Each number is 200 + 40 x the weight over its row's rms, rounded and kept within 0 to 999. Layers, rows and columns count from 0. The size before them is the row's rms in percent of the matrix's.

# up: layer 2 MLP up, 768x96, rms 0.0962, rows 664-763, columns 64-95
# down: layer 2 MLP down (transposed), 768x96, rms 0.0962, rows 664-763, columns 64-95
up664,093,230,167,187,194,202,246,239,256,131,215,221,191,137,191,127,257,134,193,238,171,250,188,179,210,221,188,177,227,308,242,184,189
down664,087,211,249,211,246,161,197,150,142,207,146,224,174,166,215,269,223,176,239,173,214,180,174,171,138,205,244,150,147,236,204,185,211
up665,065,213,182,204,212,217,259,153,251,150,179,207,162,165,264,248,199,130,161,172,161,238,182,177,242,156,188,122,228,221,233,261,161
down665,057,187,264,111,137,155,189,183,203,256,327,161,265,256,173,203,195,203,208,180,256,199,151,167,177,180,229,297,167,210,202,225,207
up666,101,134,221,220,223,252,148,197,295,201,189,230,196,231,169,198,245,157,187,189,233,163,236,234,153,167,317,264,224,218,221,187,245
down666,095,238,138,191,273,228,244,223,143,142,206,218,289,206,180,211,158,180,149,178,206,214,102,210,201,214,253,187,207,161,275,210,234
up667,112,192,174,142,189,197,190,240,125,234,177,209,179,213,241,189,207,228,144,182,148,172,181,220,247,248,217,207,217,215,133,272,192
down667,100,214,119,164,189,213,212,190,160,160,254,283,229,205,292,178,206,205,125,185,258,210,167,245,242,165,222,238,237,241,213,227,204
up668,105,136,143,251,207,244,214,151,236,193,214,193,225,192,234,224,225,272,218,195,251,247,196,238,181,204,161,260,223,212,149,217,258
down668,121,217,223,214,221,217,163,204,260,202,258,197,115,196,234,136,148,251,236,267,248,157,231,183,210,176,213,247,247,305,174,262,190
up669,091,106,153,198,236,204,185,264,205,131,196,215,172,210,220,201,119,240,207,129,154,155,181,201,213,260,198,232,187,272,197,199,222
down669,074,148,199,190,190,173,257,197,266,185,169,145,172,242,275,181,182,206,182,248,238,184,145,183,112,244,225,223,239,182,226,233,157
up670,086,235,200,178,188,289,178,240,198,210,215,217,185,150,200,195,91,137,169,249,173,148,221,221,193,289,217,144,260,184,144,240,157
down670,070,261,192,218,215,151,254,181,181,215,299,158,278,264,279,271,227,234,147,196,306,193,270,122,190,272,148,194,238,262,158,202,226
up671,109,246,198,233,234,186,187,234,248,210,242,148,126,231,246,155,218,144,169,147,126,202,246,295,231,168,198,209,225,158,211,154,241
down671,087,169,220,169,205,190,223,177,290,217,251,176,173,257,231,180,219,210,181,201,241,245,175,192,136,163,202,208,246,192,137,182,213
up672,094,142,170,213,251,239,171,253,255,258,203,163,153,176,177,207,243,222,265,184,246,201,174,217,209,182,216,161,156,203,192,175,233
down672,113,190,179,192,175,213,187,183,223,141,202,86,205,128,159,190,217,198,179,173,138,240,186,200,239,192,164,182,260,275,218,194,207
up673,082,192,208,178,226,184,240,208,247,121,214,246,175,128,222,238,232,171,199,135,216,214,191,145,138,131,213,167,234,205,217,140,167
down673,069,184,290,226,220,199,163,228,215,203,235,157,221,197,254,260,128,197,208,230,252,265,149,264,183,226,255,257,197,142,266,197,223
up674,104,263,259,181,203,173,165,146,225,191,124,161,131,224,214,259,164,231,224,204,167,139,184,215,261,207,234,272,201,223,170,211,152
down674,100,183,200,141,214,211,251,218,165,222,247,180,227,164,162,199,181,242,280,146,218,178,190,225,269,184,148,241,160,221,184,152,241
up675,114,116,190,269,261,218,178,140,151,194,200,163,223,219,253,199,201,206,195,235,211,146,213,210,178,234,200,181,190,209,207,225,193
down675,096,225,242,128,229,146,202,240,155,161,203,186,150,146,247,252,239,218,205,209,98,225,166,206,233,234,269,196,161,162,268,227,179
up676,066,124,194,168,214,226,133,203,174,201,265,238,220,248,205,202,194,227,163,177,143,187,205,178,235,200,227,230,255,181,176,278,276
down676,059,151,173,133,167,185,293,111,194,223,175,219,236,139,262,149,236,188,211,266,175,243,221,154,212,171,213,195,262,249,204,226,224
up677,106,156,198,173,134,286,166,203,226,242,131,203,218,238,210,244,253,220,258,134,209,180,238,223,233,172,187,212,204,234,190,164,218
down677,105,165,238,152,238,234,281,211,184,200,238,230,163,90,231,163,191,159,189,238,161,267,158,159,281,272,224,178,153,211,240,186,208
up678,096,211,196,163,184,208,144,235,188,225,202,199,211,175,166,195,232,120,190,170,211,184,153,171,130,206,178,247,136,179,215,238,235
down678,099,226,174,278,170,214,209,324,180,185,168,150,228,191,281,272,214,184,203,195,207,170,218,214,210,160,227,159,226,191,166,194,220
up679,067,178,238,207,201,173,116,164,149,252,119,158,157,210,167,116,197,180,254,168,232,157,176,217,152,199,187,225,186,162,183,218,198
down679,055,156,113,189,236,148,246,212,210,202,227,212,215,180,207,144,244,168,169,228,180,269,160,162,217,155,235,260,120,153,290,178,202
up680,065,194,266,204,203,212,192,231,224,148,194,207,240,181,189,223,197,169,156,184,218,216,249,166,202,297,236,190,195,243,135,217,225
down680,068,211,178,207,162,175,229,139,183,181,195,119,203,204,175,117,145,225,175,190,181,194,215,207,199,189,181,111,175,177,178,179,128
up681,099,194,194,206,124,269,153,245,192,202,124,249,216,150,199,127,199,167,218,226,140,213,210,225,215,150,187,234,204,236,163,182,202
down681,095,187,200,159,182,297,190,263,191,154,288,239,142,152,246,194,224,273,132,218,154,253,162,185,171,182,194,145,221,216,242,202,155
up682,108,220,139,233,226,255,152,194,201,90,228,232,158,235,205,232,179,229,155,173,185,184,162,152,157,177,251,123,221,233,168,240,269
down682,126,224,259,239,245,118,144,154,216,228,276,170,160,202,215,194,197,301,206,167,221,141,260,213,213,183,166,204,211,182,222,147,187
up683,111,209,212,212,117,264,198,300,192,227,149,119,191,193,278,266,129,189,232,220,149,221,190,255,245,263,226,207,204,195,148,177,224
down683,119,248,178,258,185,183,162,165,219,167,179,230,248,154,139,236,244,180,249,147,212,146,219,203,230,159,222,169,163,198,167,194,119
up684,102,164,140,216,231,234,260,130,225,142,166,175,188,146,260,194,200,200,314,198,152,258,163,186,205,224,129,124,163,192,264,176,200
down684,098,207,141,185,195,161,228,192,181,161,202,191,166,222,259,297,246,214,159,158,193,255,232,223,204,208,188,193,210,172,211,252,229
up685,095,209,280,136,202,193,175,236,177,197,175,182,192,206,214,224,242,260,157,177,195,163,236,193,131,204,198,145,225,209,110,140,168
down685,074,228,170,244,153,192,147,160,237,190,178,131,250,195,268,167,155,235,212,239,168,260,185,213,240,197,157,195,236,138,240,213,241
up686,091,294,175,218,199,193,245,236,183,213,220,181,243,171,240,188,208,176,137,192,128,239,178,198,164,190,236,229,254,213,264,149,271
down686,091,150,182,102,177,190,212,272,238,208,103,247,200,158,175,150,190,145,181,167,236,209,304,210,226,250,183,134,237,218,154,186,188
up687,093,191,177,121,155,210,177,229,245,171,224,205,266,156,118,183,168,252,136,165,203,171,137,213,219,191,194,179,263,216,190,295,245
down687,080,188,203,204,164,241,251,180,208,217,159,220,96,221,193,185,226,254,168,331,247,201,216,251,221,227,235,217,195,179,194,206,254
up688,116,187,190,155,223,251,300,228,222,175,282,279,94,212,142,184,261,223,177,180,215,218,226,263,178,247,114,172,248,163,253,203,175
down688,109,208,201,238,224,282,183,189,241,201,248,210,159,203,204,199,273,229,291,155,172,163,184,200,153,197,204,173,258,260,136,236,204
up689,105,167,192,220,232,200,120,209,183,238,242,173,210,186,205,186,174,121,204,122,148,193,183,247,164,189,182,132,227,229,279,184,201
down689,114,214,200,187,180,208,151,232,202,231,176,201,195,274,215,155,146,143,200,194,187,226,291,220,156,202,309,151,177,232,200,201,237
up690,079,193,206,150,212,185,272,180,258,197,127,237,122,283,168,217,211,108,160,172,168,209,155,206,216,161,217,235,241,212,180,183,210
down690,070,174,235,232,137,200,233,249,218,240,304,143,205,181,170,156,192,174,239,181,145,272,155,184,203,193,115,264,180,242,203,265,186
up691,112,224,115,167,194,124,152,145,161,175,223,248,151,150,216,136,192,229,242,179,142,183,263,230,238,289,185,127,247,212,168,253,189
down691,112,219,284,268,170,175,259,176,246,218,186,192,147,194,186,213,216,201,189,258,221,207,206,254,191,292,202,224,184,181,110,228,249
up692,078,283,235,256,146,272,159,177,248,203,133,114,195,113,189,187,174,230,238,231,154,215,227,177,145,238,179,152,167,191,170,224,234
down692,071,235,174,178,227,159,234,237,229,206,275,257,152,140,175,170,136,202,177,270,210,215,242,196,162,179,182,208,170,208,245,279,199
up693,098,155,265,217,229,216,228,226,224,244,210,224,165,160,217,199,136,202,136,255,212,172,201,186,180,208,248,249,215,226,248,248,258
down693,080,182,244,185,146,188,232,160,201,222,177,189,208,240,146,255,311,142,243,217,251,127,178,189,259,240,205,239,189,131,180,167,264
up694,105,207,189,188,235,253,146,175,175,226,227,239,249,201,181,216,193,187,298,152,189,236,253,183,205,131,183,215,201,214,147,112,211
down694,126,171,198,257,168,232,168,183,135,215,180,250,100,157,213,168,124,210,240,230,249,138,189,192,224,247,205,277,185,109,236,255,252
up695,112,182,201,196,143,157,156,160,178,234,175,180,254,196,216,146,224,245,207,140,222,165,212,211,188,182,195,207,238,190,232,178,245
down695,102,248,231,203,190,210,172,215,203,117,128,209,203,165,188,151,168,186,214,161,141,224,159,239,207,145,242,188,155,274,196,173,244
up696,080,132,151,179,244,224,261,249,184,236,166,117,212,184,238,121,151,253,215,175,228,139,185,204,142,186,141,229,185,196,222,210,154
down696,075,196,196,254,232,246,234,213,216,208,135,164,300,220,278,219,196,213,163,158,176,187,193,224,95,183,186,157,176,228,239,192,207
up697,100,207,237,175,250,187,241,184,264,156,282,205,180,156,188,309,261,166,156,164,147,211,169,183,177,180,211,131,184,213,207,234,187
down697,086,133,203,226,115,172,169,188,183,149,210,174,264,233,197,229,214,263,236,284,182,144,182,189,257,197,177,260,157,269,186,243,214
up698,074,239,244,173,182,217,163,216,283,267,175,206,184,193,131,157,190,182,189,190,217,229,163,265,163,191,192,232,126,208,249,186,196
down698,070,261,222,226,220,227,249,222,177,166,229,199,222,263,224,206,209,139,174,255,183,149,234,153,170,186,176,160,192,257,227,234,185
up699,109,190,226,235,170,141,213,215,115,224,151,189,254,173,248,186,163,241,271,202,248,189,166,176,238,217,187,215,224,262,169,215,257
down699,111,217,259,237,209,275,113,172,176,247,307,187,185,217,164,192,204,163,241,237,278,246,159,156,153,278,219,241,237,179,235,247,213
up700,101,160,233,287,203,260,180,239,219,255,268,173,210,190,211,222,178,232,269,203,192,109,161,213,186,228,139,205,167,164,124,210,173
down700,078,194,201,199,153,278,193,233,196,255,236,143,147,186,193,216,144,118,176,185,252,247,211,115,160,140,219,217,191,196,155,182,213
up701,093,207,249,211,213,238,205,241,160,160,194,212,185,149,208,235,146,204,111,238,234,99,158,215,205,143,180,227,261,243,253,164,232
down701,071,216,220,182,170,268,169,190,172,228,260,195,231,223,196,160,153,269,176,188,259,173,229,135,210,227,201,295,179,181,190,219,230
up702,100,240,207,184,207,171,224,192,206,282,183,155,165,231,91,220,231,180,152,250,203,164,175,186,171,209,157,242,128,131,176,233,230
down702,117,143,215,221,192,250,128,184,167,184,193,230,130,225,213,231,164,227,178,143,232,158,192,211,155,172,140,211,294,221,165,176,186
up703,089,267,184,145,249,165,161,262,159,206,225,184,163,177,222,194,215,203,249,205,171,215,184,204,253,222,207,135,216,211,267,240,242
down703,098,201,130,207,192,179,142,201,167,183,164,202,197,173,207,154,202,161,193,129,248,169,255,148,240,181,183,133,139,256,185,243,178
up704,103,235,144,139,192,226,229,200,233,138,174,175,168,170,158,174,237,236,171,196,238,211,166,170,125,176,257,226,214,240,222,99,200
down704,105,161,180,135,256,203,216,183,227,235,250,221,225,190,172,185,216,238,225,191,181,205,127,184,273,175,212,266,181,182,212,171,193
up705,107,195,217,146,200,204,169,299,191,244,230,225,167,188,186,167,280,148,236,147,263,161,181,276,212,190,142,196,190,209,215,226,133
down705,106,200,233,174,221,240,201,204,252,268,151,263,153,249,238,155,196,187,137,188,273,211,241,142,215,178,196,140,209,218,169,142,267
up706,095,156,249,219,227,183,189,265,218,329,214,166,222,132,204,191,219,206,200,197,231,131,184,235,175,240,252,212,193,230,201,161,225
down706,086,286,222,274,208,176,168,203,174,149,174,202,158,203,109,201,127,222,223,160,185,202,255,229,150,203,191,186,228,192,178,268,187
up707,099,201,156,267,148,184,206,259,187,229,204,99,169,214,231,156,179,172,182,158,231,207,211,191,157,236,187,152,193,182,177,231,151
down707,088,203,139,218,178,162,256,187,214,200,176,161,105,292,246,200,167,214,158,159,224,194,231,197,179,141,229,132,188,147,189,220,178
up708,109,193,227,217,214,217,176,174,182,190,201,255,230,167,223,128,170,168,184,216,157,181,238,241,143,217,206,216,195,256,217,104,169
down708,090,179,279,225,180,237,217,278,209,195,254,243,204,259,94,248,165,230,219,224,299,182,261,190,223,229,221,222,240,111,189,198,197
up709,106,158,160,167,209,147,168,199,191,220,214,169,259,230,171,225,194,164,216,145,225,153,128,245,229,180,228,194,212,252,210,234,247
down709,097,182,265,232,183,244,216,170,254,217,111,240,218,258,183,172,218,262,151,234,230,199,282,205,182,240,153,221,229,184,197,207,153
up710,086,214,171,192,221,267,215,221,190,221,211,118,218,204,227,168,138,150,261,261,126,215,159,247,150,160,99,185,184,178,210,113,200
down710,091,165,222,169,210,238,252,183,202,245,184,245,224,217,243,207,239,225,255,224,209,251,193,163,165,203,239,206,270,216,160,161,206
up711,077,232,202,223,165,260,240,239,152,255,247,197,247,168,176,193,175,226,251,213,186,275,171,232,225,198,196,112,152,189,197,238,204
down711,081,197,209,197,244,215,199,211,238,209,239,177,246,232,199,225,302,227,231,201,236,273,174,220,261,175,251,278,228,243,204,228,190
up712,108,217,257,225,178,212,167,203,180,225,236,246,176,160,232,171,236,292,221,160,142,156,143,197,123,210,298,163,139,195,235,218,187
down712,096,249,200,230,230,233,194,145,203,190,301,182,220,180,195,294,238,159,258,237,267,240,200,184,223,202,211,214,248,179,180,202,189
up713,067,168,177,223,246,240,274,209,228,170,161,186,144,209,217,170,287,247,222,221,174,148,244,137,226,223,209,210,79,190,204,243,240
down713,052,247,160,237,215,181,203,204,134,204,161,166,219,262,198,205,166,217,199,246,148,271,52,217,181,185,240,226,217,146,186,239,149
up714,122,208,211,115,268,244,252,212,196,243,236,186,215,214,209,222,283,166,249,112,134,227,223,216,170,147,194,106,217,201,214,143,165
down714,141,211,201,202,185,221,181,160,215,206,234,124,181,167,212,222,235,219,168,196,145,123,215,235,242,205,180,220,201,65,200,249,165
up715,114,201,200,208,172,184,220,242,169,189,148,187,162,236,207,176,151,153,235,187,191,190,129,234,176,188,167,211,170,273,244,111,268
down715,085,181,95,207,125,198,149,213,228,191,280,164,208,207,213,151,202,184,184,103,206,201,191,182,159,199,224,161,275,200,184,297,198
up716,069,306,173,221,172,204,224,264,280,194,225,201,272,237,231,108,223,139,304,191,217,260,171,293,160,189,173,170,162,239,216,181,231
down716,060,134,146,136,180,154,220,190,202,195,151,215,172,244,170,176,206,174,251,174,189,169,171,206,173,173,168,166,206,151,202,175,170
up717,108,125,253,167,232,169,137,187,226,201,232,232,201,145,237,181,238,182,159,160,222,226,241,150,110,155,156,256,143,221,229,255,194
down717,108,156,196,145,186,160,165,128,156,248,210,258,147,148,186,224,196,228,249,184,134,163,240,280,276,176,223,245,149,166,170,204,142
up718,101,157,190,107,207,234,240,145,215,263,199,251,178,285,175,205,267,214,190,176,189,303,151,188,187,190,194,196,173,227,192,255,186
down718,121,162,161,222,187,216,204,189,235,178,207,282,196,198,163,230,206,195,292,154,143,119,163,183,215,261,238,197,174,222,154,256,182
up719,088,218,190,254,183,160,131,189,212,166,231,169,216,234,188,210,188,165,221,254,108,227,210,170,173,174,231,209,284,251,172,209,210
down719,082,116,196,209,224,235,186,222,171,179,218,192,200,251,161,202,217,215,198,209,163,210,283,170,252,204,148,186,143,200,190,241,164
up720,101,201,217,191,178,198,179,257,219,218,190,213,222,190,163,202,196,150,228,171,174,174,93,286,229,121,239,293,180,184,171,168,180
down720,085,204,225,236,135,222,238,200,226,150,136,200,182,257,235,161,272,151,171,211,170,183,299,195,221,256,226,184,274,233,131,146,212
up721,096,245,215,213,175,275,212,215,193,151,175,171,194,142,201,184,236,231,258,192,188,165,133,155,188,137,160,128,251,149,301,181,180
down721,084,204,190,263,175,141,236,137,186,265,187,263,136,197,152,242,186,192,223,185,159,121,181,153,262,202,173,232,223,221,158,164,175
up722,103,206,130,202,182,268,181,227,182,148,196,145,275,176,290,109,161,115,196,228,243,227,223,249,171,226,192,176,161,211,271,215,166
down722,091,224,155,221,253,214,151,219,211,144,200,244,199,204,188,215,203,175,221,289,200,153,188,188,246,230,143,245,129,178,185,101,202
up723,104,206,212,124,167,205,230,228,212,184,145,275,208,172,137,220,211,207,181,199,192,257,146,212,175,182,183,212,249,151,228,243,137
down723,103,211,190,207,256,213,144,220,156,183,271,159,199,183,188,169,179,105,155,203,281,144,210,112,195,166,168,157,211,195,255,226,244
up724,100,137,203,249,165,215,218,183,96,223,229,168,130,154,224,187,169,273,179,125,249,159,204,230,187,158,233,199,265,240,177,242,222
down724,101,194,179,177,141,209,244,229,196,302,180,189,183,270,247,132,173,179,265,172,262,154,267,187,208,216,316,132,251,218,111,171,206
up725,107,163,189,231,205,233,200,261,220,203,209,192,220,96,211,208,213,214,151,172,218,264,281,209,212,193,212,164,178,206,229,121,157
down725,092,194,181,254,245,181,203,194,208,223,236,353,199,230,157,233,144,264,201,236,193,235,160,205,257,244,199,224,215,184,240,144,193
up726,103,159,238,213,150,182,272,181,219,193,201,273,285,257,273,160,237,238,203,261,225,254,251,226,201,237,212,231,137,242,266,253,136
down726,095,148,214,167,235,187,183,207,230,202,184,225,243,185,123,191,154,204,210,208,206,157,109,191,200,184,189,223,219,193,122,210,182
up727,114,201,189,150,260,270,128,200,179,206,211,219,228,161,216,268,253,253,223,178,216,224,156,151,250,216,237,160,236,250,198,162,210
down727,115,244,187,207,210,213,161,142,218,139,207,154,205,175,164,281,217,231,217,172,175,247,237,142,180,225,149,148,283,226,192,300,202
up728,098,207,129,204,231,209,220,154,163,171,168,212,211,243,276,229,240,126,229,258,231,181,195,174,215,203,218,206,218,178,236,170,207
down728,102,185,163,233,143,195,233,222,186,182,194,240,174,199,232,271,176,259,269,211,212,231,239,168,166,200,223,172,207,205,196,262,164
up729,102,189,242,157,277,182,146,156,170,173,165,184,192,268,229,193,296,201,252,168,133,270,201,219,143,278,163,181,216,200,242,223,217
down729,092,213,228,241,194,230,177,187,244,173,204,174,193,191,166,176,177,223,175,222,146,131,216,165,320,204,224,158,172,127,218,224,229
up730,127,231,190,200,262,106,215,139,172,253,189,196,206,206,283,222,222,238,209,201,211,203,183,275,228,234,180,144,182,247,182,218,260
down730,115,186,161,226,139,168,206,177,225,175,272,197,194,216,133,228,181,128,148,205,232,228,194,166,235,194,226,233,209,164,223,195,203
up731,098,261,144,205,108,250,282,188,260,182,223,217,154,234,204,182,156,239,153,184,229,218,222,187,244,174,208,169,223,157,176,209,221
down731,095,179,206,282,163,243,187,178,261,220,197,150,139,160,192,120,170,211,169,160,147,190,250,216,248,193,201,296,180,120,126,208,212
up732,094,264,172,210,204,240,188,141,240,196,244,210,208,160,190,213,151,156,242,144,218,242,200,203,278,88,152,236,189,156,190,219,168
down732,087,227,186,225,153,169,178,161,228,245,184,215,261,176,236,143,173,125,189,177,232,194,204,193,189,180,96,242,199,252,171,186,217
up733,122,196,188,160,262,193,239,168,137,228,208,258,228,172,205,265,186,253,209,186,197,165,260,170,159,211,173,191,178,150,190,240,221
down733,100,192,204,217,188,188,147,188,175,235,214,188,199,262,173,251,97,302,246,197,297,174,256,217,104,211,180,149,196,165,111,259,188
up734,091,203,161,214,196,173,214,167,210,223,95,290,168,134,213,125,254,173,228,211,190,288,193,210,189,237,177,188,165,216,202,175,167
down734,087,205,140,172,154,245,178,180,150,185,189,142,234,184,170,192,175,190,190,155,153,214,137,170,200,158,268,170,125,258,156,154,186
up735,076,210,169,251,186,282,217,167,242,200,300,230,299,189,197,198,132,178,194,232,126,257,179,189,157,211,198,125,241,209,148,246,136
down735,062,213,255,139,263,157,244,111,176,204,138,228,125,150,284,182,192,164,226,250,218,157,217,252,274,190,218,217,171,158,204,200,213
up736,077,257,175,180,180,260,200,252,273,191,183,211,239,201,187,138,210,139,201,230,182,250,125,227,202,189,182,197,147,309,268,174,153
down736,070,180,215,127,251,184,200,226,233,183,204,180,199,223,175,256,192,206,245,201,220,195,182,142,253,161,249,151,195,264,189,123,272
up737,094,198,239,207,227,247,240,171,183,213,225,207,196,229,203,194,164,224,147,214,151,181,189,214,184,171,214,199,196,155,226,206,162
down737,069,140,193,185,215,144,217,176,180,178,143,157,203,161,212,188,141,148,275,210,175,178,211,135,192,152,138,161,209,165,199,211,152
up738,077,190,213,84,189,224,222,210,181,222,213,207,131,166,165,235,237,279,184,195,180,173,240,177,179,194,222,172,206,220,261,185,259
down738,085,217,226,106,238,163,235,169,150,246,157,242,165,188,183,239,158,186,265,268,182,238,184,183,176,227,242,208,180,133,234,127,142
up739,123,115,171,193,238,212,197,219,175,232,158,141,144,162,212,275,214,168,199,164,217,121,148,178,237,253,155,229,124,240,195,258,234
down739,138,185,170,242,173,269,224,172,236,280,224,150,173,155,118,149,182,155,170,174,140,218,165,216,263,253,155,157,221,201,96,220,198
up740,107,246,178,184,227,188,108,251,247,207,176,180,179,234,159,189,246,166,159,163,189,261,211,201,169,212,137,231,135,115,179,204,268
down740,104,129,213,187,174,252,129,265,227,187,245,211,219,127,235,217,197,230,153,235,195,199,158,218,160,130,183,167,227,191,191,135,140
up741,088,200,198,246,121,116,226,257,172,209,200,215,173,244,212,206,158,190,172,282,160,223,139,273,204,221,165,199,218,248,216,196,137
down741,090,110,272,217,136,215,140,107,219,166,197,187,131,173,195,168,143,229,184,188,204,148,194,168,189,141,247,155,233,197,215,185,150
up742,109,160,156,141,194,167,142,173,124,217,134,180,170,207,181,205,262,236,166,166,250,197,179,233,166,201,210,207,196,205,182,176,136
down742,098,168,143,185,200,197,146,184,233,241,151,232,209,222,181,160,187,186,174,222,187,183,203,178,202,217,278,245,205,194,160,202,205
up743,086,180,240,241,127,188,133,172,253,162,199,172,223,170,267,186,153,221,148,158,253,236,249,216,209,165,200,154,266,153,153,203,131
down743,079,211,189,185,205,196,270,260,141,201,206,171,198,144,152,247,270,187,250,194,205,190,226,273,177,231,241,221,258,258,234,150,230
up744,083,170,234,131,242,157,191,236,102,120,217,174,213,191,239,256,206,275,181,224,214,131,174,224,266,189,191,221,235,213,260,232,168
down744,073,226,185,256,134,249,224,180,173,186,144,189,243,227,151,184,211,208,153,180,231,191,239,179,156,122,224,306,258,236,156,174,150
up745,089,282,198,222,253,196,157,152,234,205,205,247,202,211,211,161,163,82,183,139,222,228,174,222,149,191,126,164,159,290,251,217,166
down745,105,158,198,202,207,154,132,162,255,211,262,173,246,164,202,121,241,114,203,212,199,148,198,206,182,171,194,198,215,270,222,215,237
up746,103,190,192,163,218,255,167,180,219,127,227,254,179,162,219,217,201,244,164,248,216,210,203,115,236,236,263,174,287,151,234,257,231
down746,113,196,195,215,172,162,206,211,124,193,136,223,180,194,153,227,224,180,194,183,158,241,263,182,147,287,191,229,142,147,299,242,246
up747,099,187,140,189,184,171,141,214,142,148,193,219,229,227,162,147,200,154,270,80,203,250,196,214,158,144,219,192,135,141,246,164,163
down747,098,153,245,220,189,217,193,262,221,196,208,222,169,119,183,168,197,220,177,226,205,214,196,229,189,161,201,185,142,182,273,217,143
up748,085,239,207,184,213,208,188,187,267,249,176,203,216,123,217,123,249,84,208,220,143,177,221,157,199,192,136,167,198,170,216,169,173
down748,076,237,192,151,240,226,270,168,267,172,211,252,198,283,216,153,206,146,211,239,234,215,243,243,235,149,206,208,278,217,208,126,174
up749,094,216,243,156,236,202,262,212,188,213,196,163,147,205,135,213,245,162,156,166,237,187,208,274,213,246,243,191,239,209,232,189,182
down749,102,222,216,146,222,209,250,242,186,217,228,154,254,149,237,170,186,159,106,179,256,162,214,208,226,216,198,210,154,258,245,189,122
up750,104,187,201,208,224,245,257,243,165,191,171,190,185,205,245,312,172,157,208,228,144,161,182,288,267,181,171,193,170,219,199,189,203
down750,110,256,248,229,244,199,228,233,201,249,177,206,260,196,222,251,237,171,147,250,145,197,173,216,204,238,174,269,113,188,115,183,188
up751,106,250,192,262,161,178,202,224,192,190,138,224,213,147,176,219,123,234,265,186,185,185,144,255,177,142,203,202,130,250,210,173,133
down751,108,212,196,184,163,233,159,187,250,159,208,204,214,169,165,217,241,158,253,231,115,153,225,173,297,182,210,235,241,306,132,139,229
up752,092,259,224,244,192,184,200,225,257,215,180,239,201,216,182,194,273,198,265,126,186,263,158,202,215,184,158,251,226,221,222,227,294
down752,073,208,170,186,159,171,203,194,219,277,235,142,246,146,173,123,207,167,244,169,268,132,238,185,152,190,170,123,199,230,142,207,143
up753,091,213,233,226,199,193,186,199,229,130,179,218,170,202,194,241,137,135,209,236,164,164,175,290,200,280,195,204,230,257,229,153,198
down753,102,146,217,125,167,224,204,188,234,182,229,215,228,219,237,245,179,172,149,213,226,182,199,234,226,182,257,174,264,143,117,217,216
up754,100,247,187,205,220,170,250,238,223,207,208,153,196,162,216,179,263,257,186,179,158,155,249,108,197,200,178,190,283,216,264,240,238
down754,101,221,238,181,242,232,195,197,232,223,145,209,209,226,242,224,223,163,270,256,218,188,179,201,201,221,229,262,183,153,143,86,251
up755,105,175,166,205,220,239,161,210,260,124,144,220,219,249,214,134,211,153,201,172,180,248,236,222,222,281,257,235,180,281,206,202,157
down755,084,197,273,200,209,184,176,201,226,196,164,182,221,236,198,251,211,172,236,163,214,281,199,279,169,224,217,250,278,172,222,248,139
up756,087,167,205,222,189,195,101,189,205,238,341,231,225,221,189,198,179,229,191,255,159,152,163,186,156,220,216,258,293,232,215,250,241
down756,064,187,271,212,131,219,258,197,239,208,186,200,198,121,229,187,255,187,235,186,241,165,220,136,148,161,236,225,217,263,238,184,153
up757,102,188,151,144,204,240,255,236,188,268,167,185,207,249,180,171,240,230,224,188,232,280,187,207,290,212,75,247,92,163,198,178,167
down757,103,163,197,269,219,274,209,197,177,230,163,133,216,211,114,181,153,180,193,254,170,206,128,167,254,241,208,219,157,174,165,259,211
up758,104,93,188,227,149,217,147,158,169,232,165,212,130,213,253,241,166,261,174,229,220,241,220,187,206,201,204,202,215,147,264,299,145
down758,101,128,228,164,137,244,202,209,202,229,139,236,290,150,177,215,161,255,178,185,144,145,211,150,216,214,181,118,300,253,228,174,203
up759,103,201,191,260,198,154,221,207,123,209,176,201,228,192,142,213,174,242,206,180,238,186,165,184,182,178,171,227,212,193,163,238,264
down759,102,181,211,241,165,242,210,161,182,171,232,197,176,198,150,229,128,211,250,222,156,87,277,190,187,174,235,198,273,226,151,189,183
up760,083,259,294,206,225,138,272,192,190,154,204,249,191,144,194,219,248,179,192,195,250,232,228,265,186,229,176,240,254,183,197,252,198
down760,079,127,129,179,218,214,227,223,188,221,217,185,294,143,173,238,193,193,193,162,214,164,165,159,191,195,120,207,217,239,237,108,163
up761,104,183,149,232,205,232,142,144,135,237,238,217,113,159,213,257,198,186,162,200,175,121,222,119,149,205,231,171,227,187,220,177,270
down761,114,228,240,193,262,195,176,169,176,170,160,228,169,143,181,201,162,247,151,148,181,244,205,152,215,291,209,277,238,152,297,206,206
up762,082,182,166,219,229,239,127,202,219,134,199,204,239,148,156,243,202,173,193,190,165,193,207,205,268,185,216,201,235,187,196,217,163
down762,068,187,255,143,220,204,244,162,209,243,226,264,205,254,158,252,182,208,169,214,242,226,190,250,194,230,215,228,237,176,188,204,233
up763,089,224,174,210,224,105,224,141,227,182,175,208,152,212,251,138,213,205,175,219,202,203,194,298,197,267,170,205,148,195,208,233,200
down763,083,210,217,150,233,232,259,205,190,242,189,192,262,220,141,196,183,207,205,215,171,217,185,172,284,137,197,250,157,224,217,146,206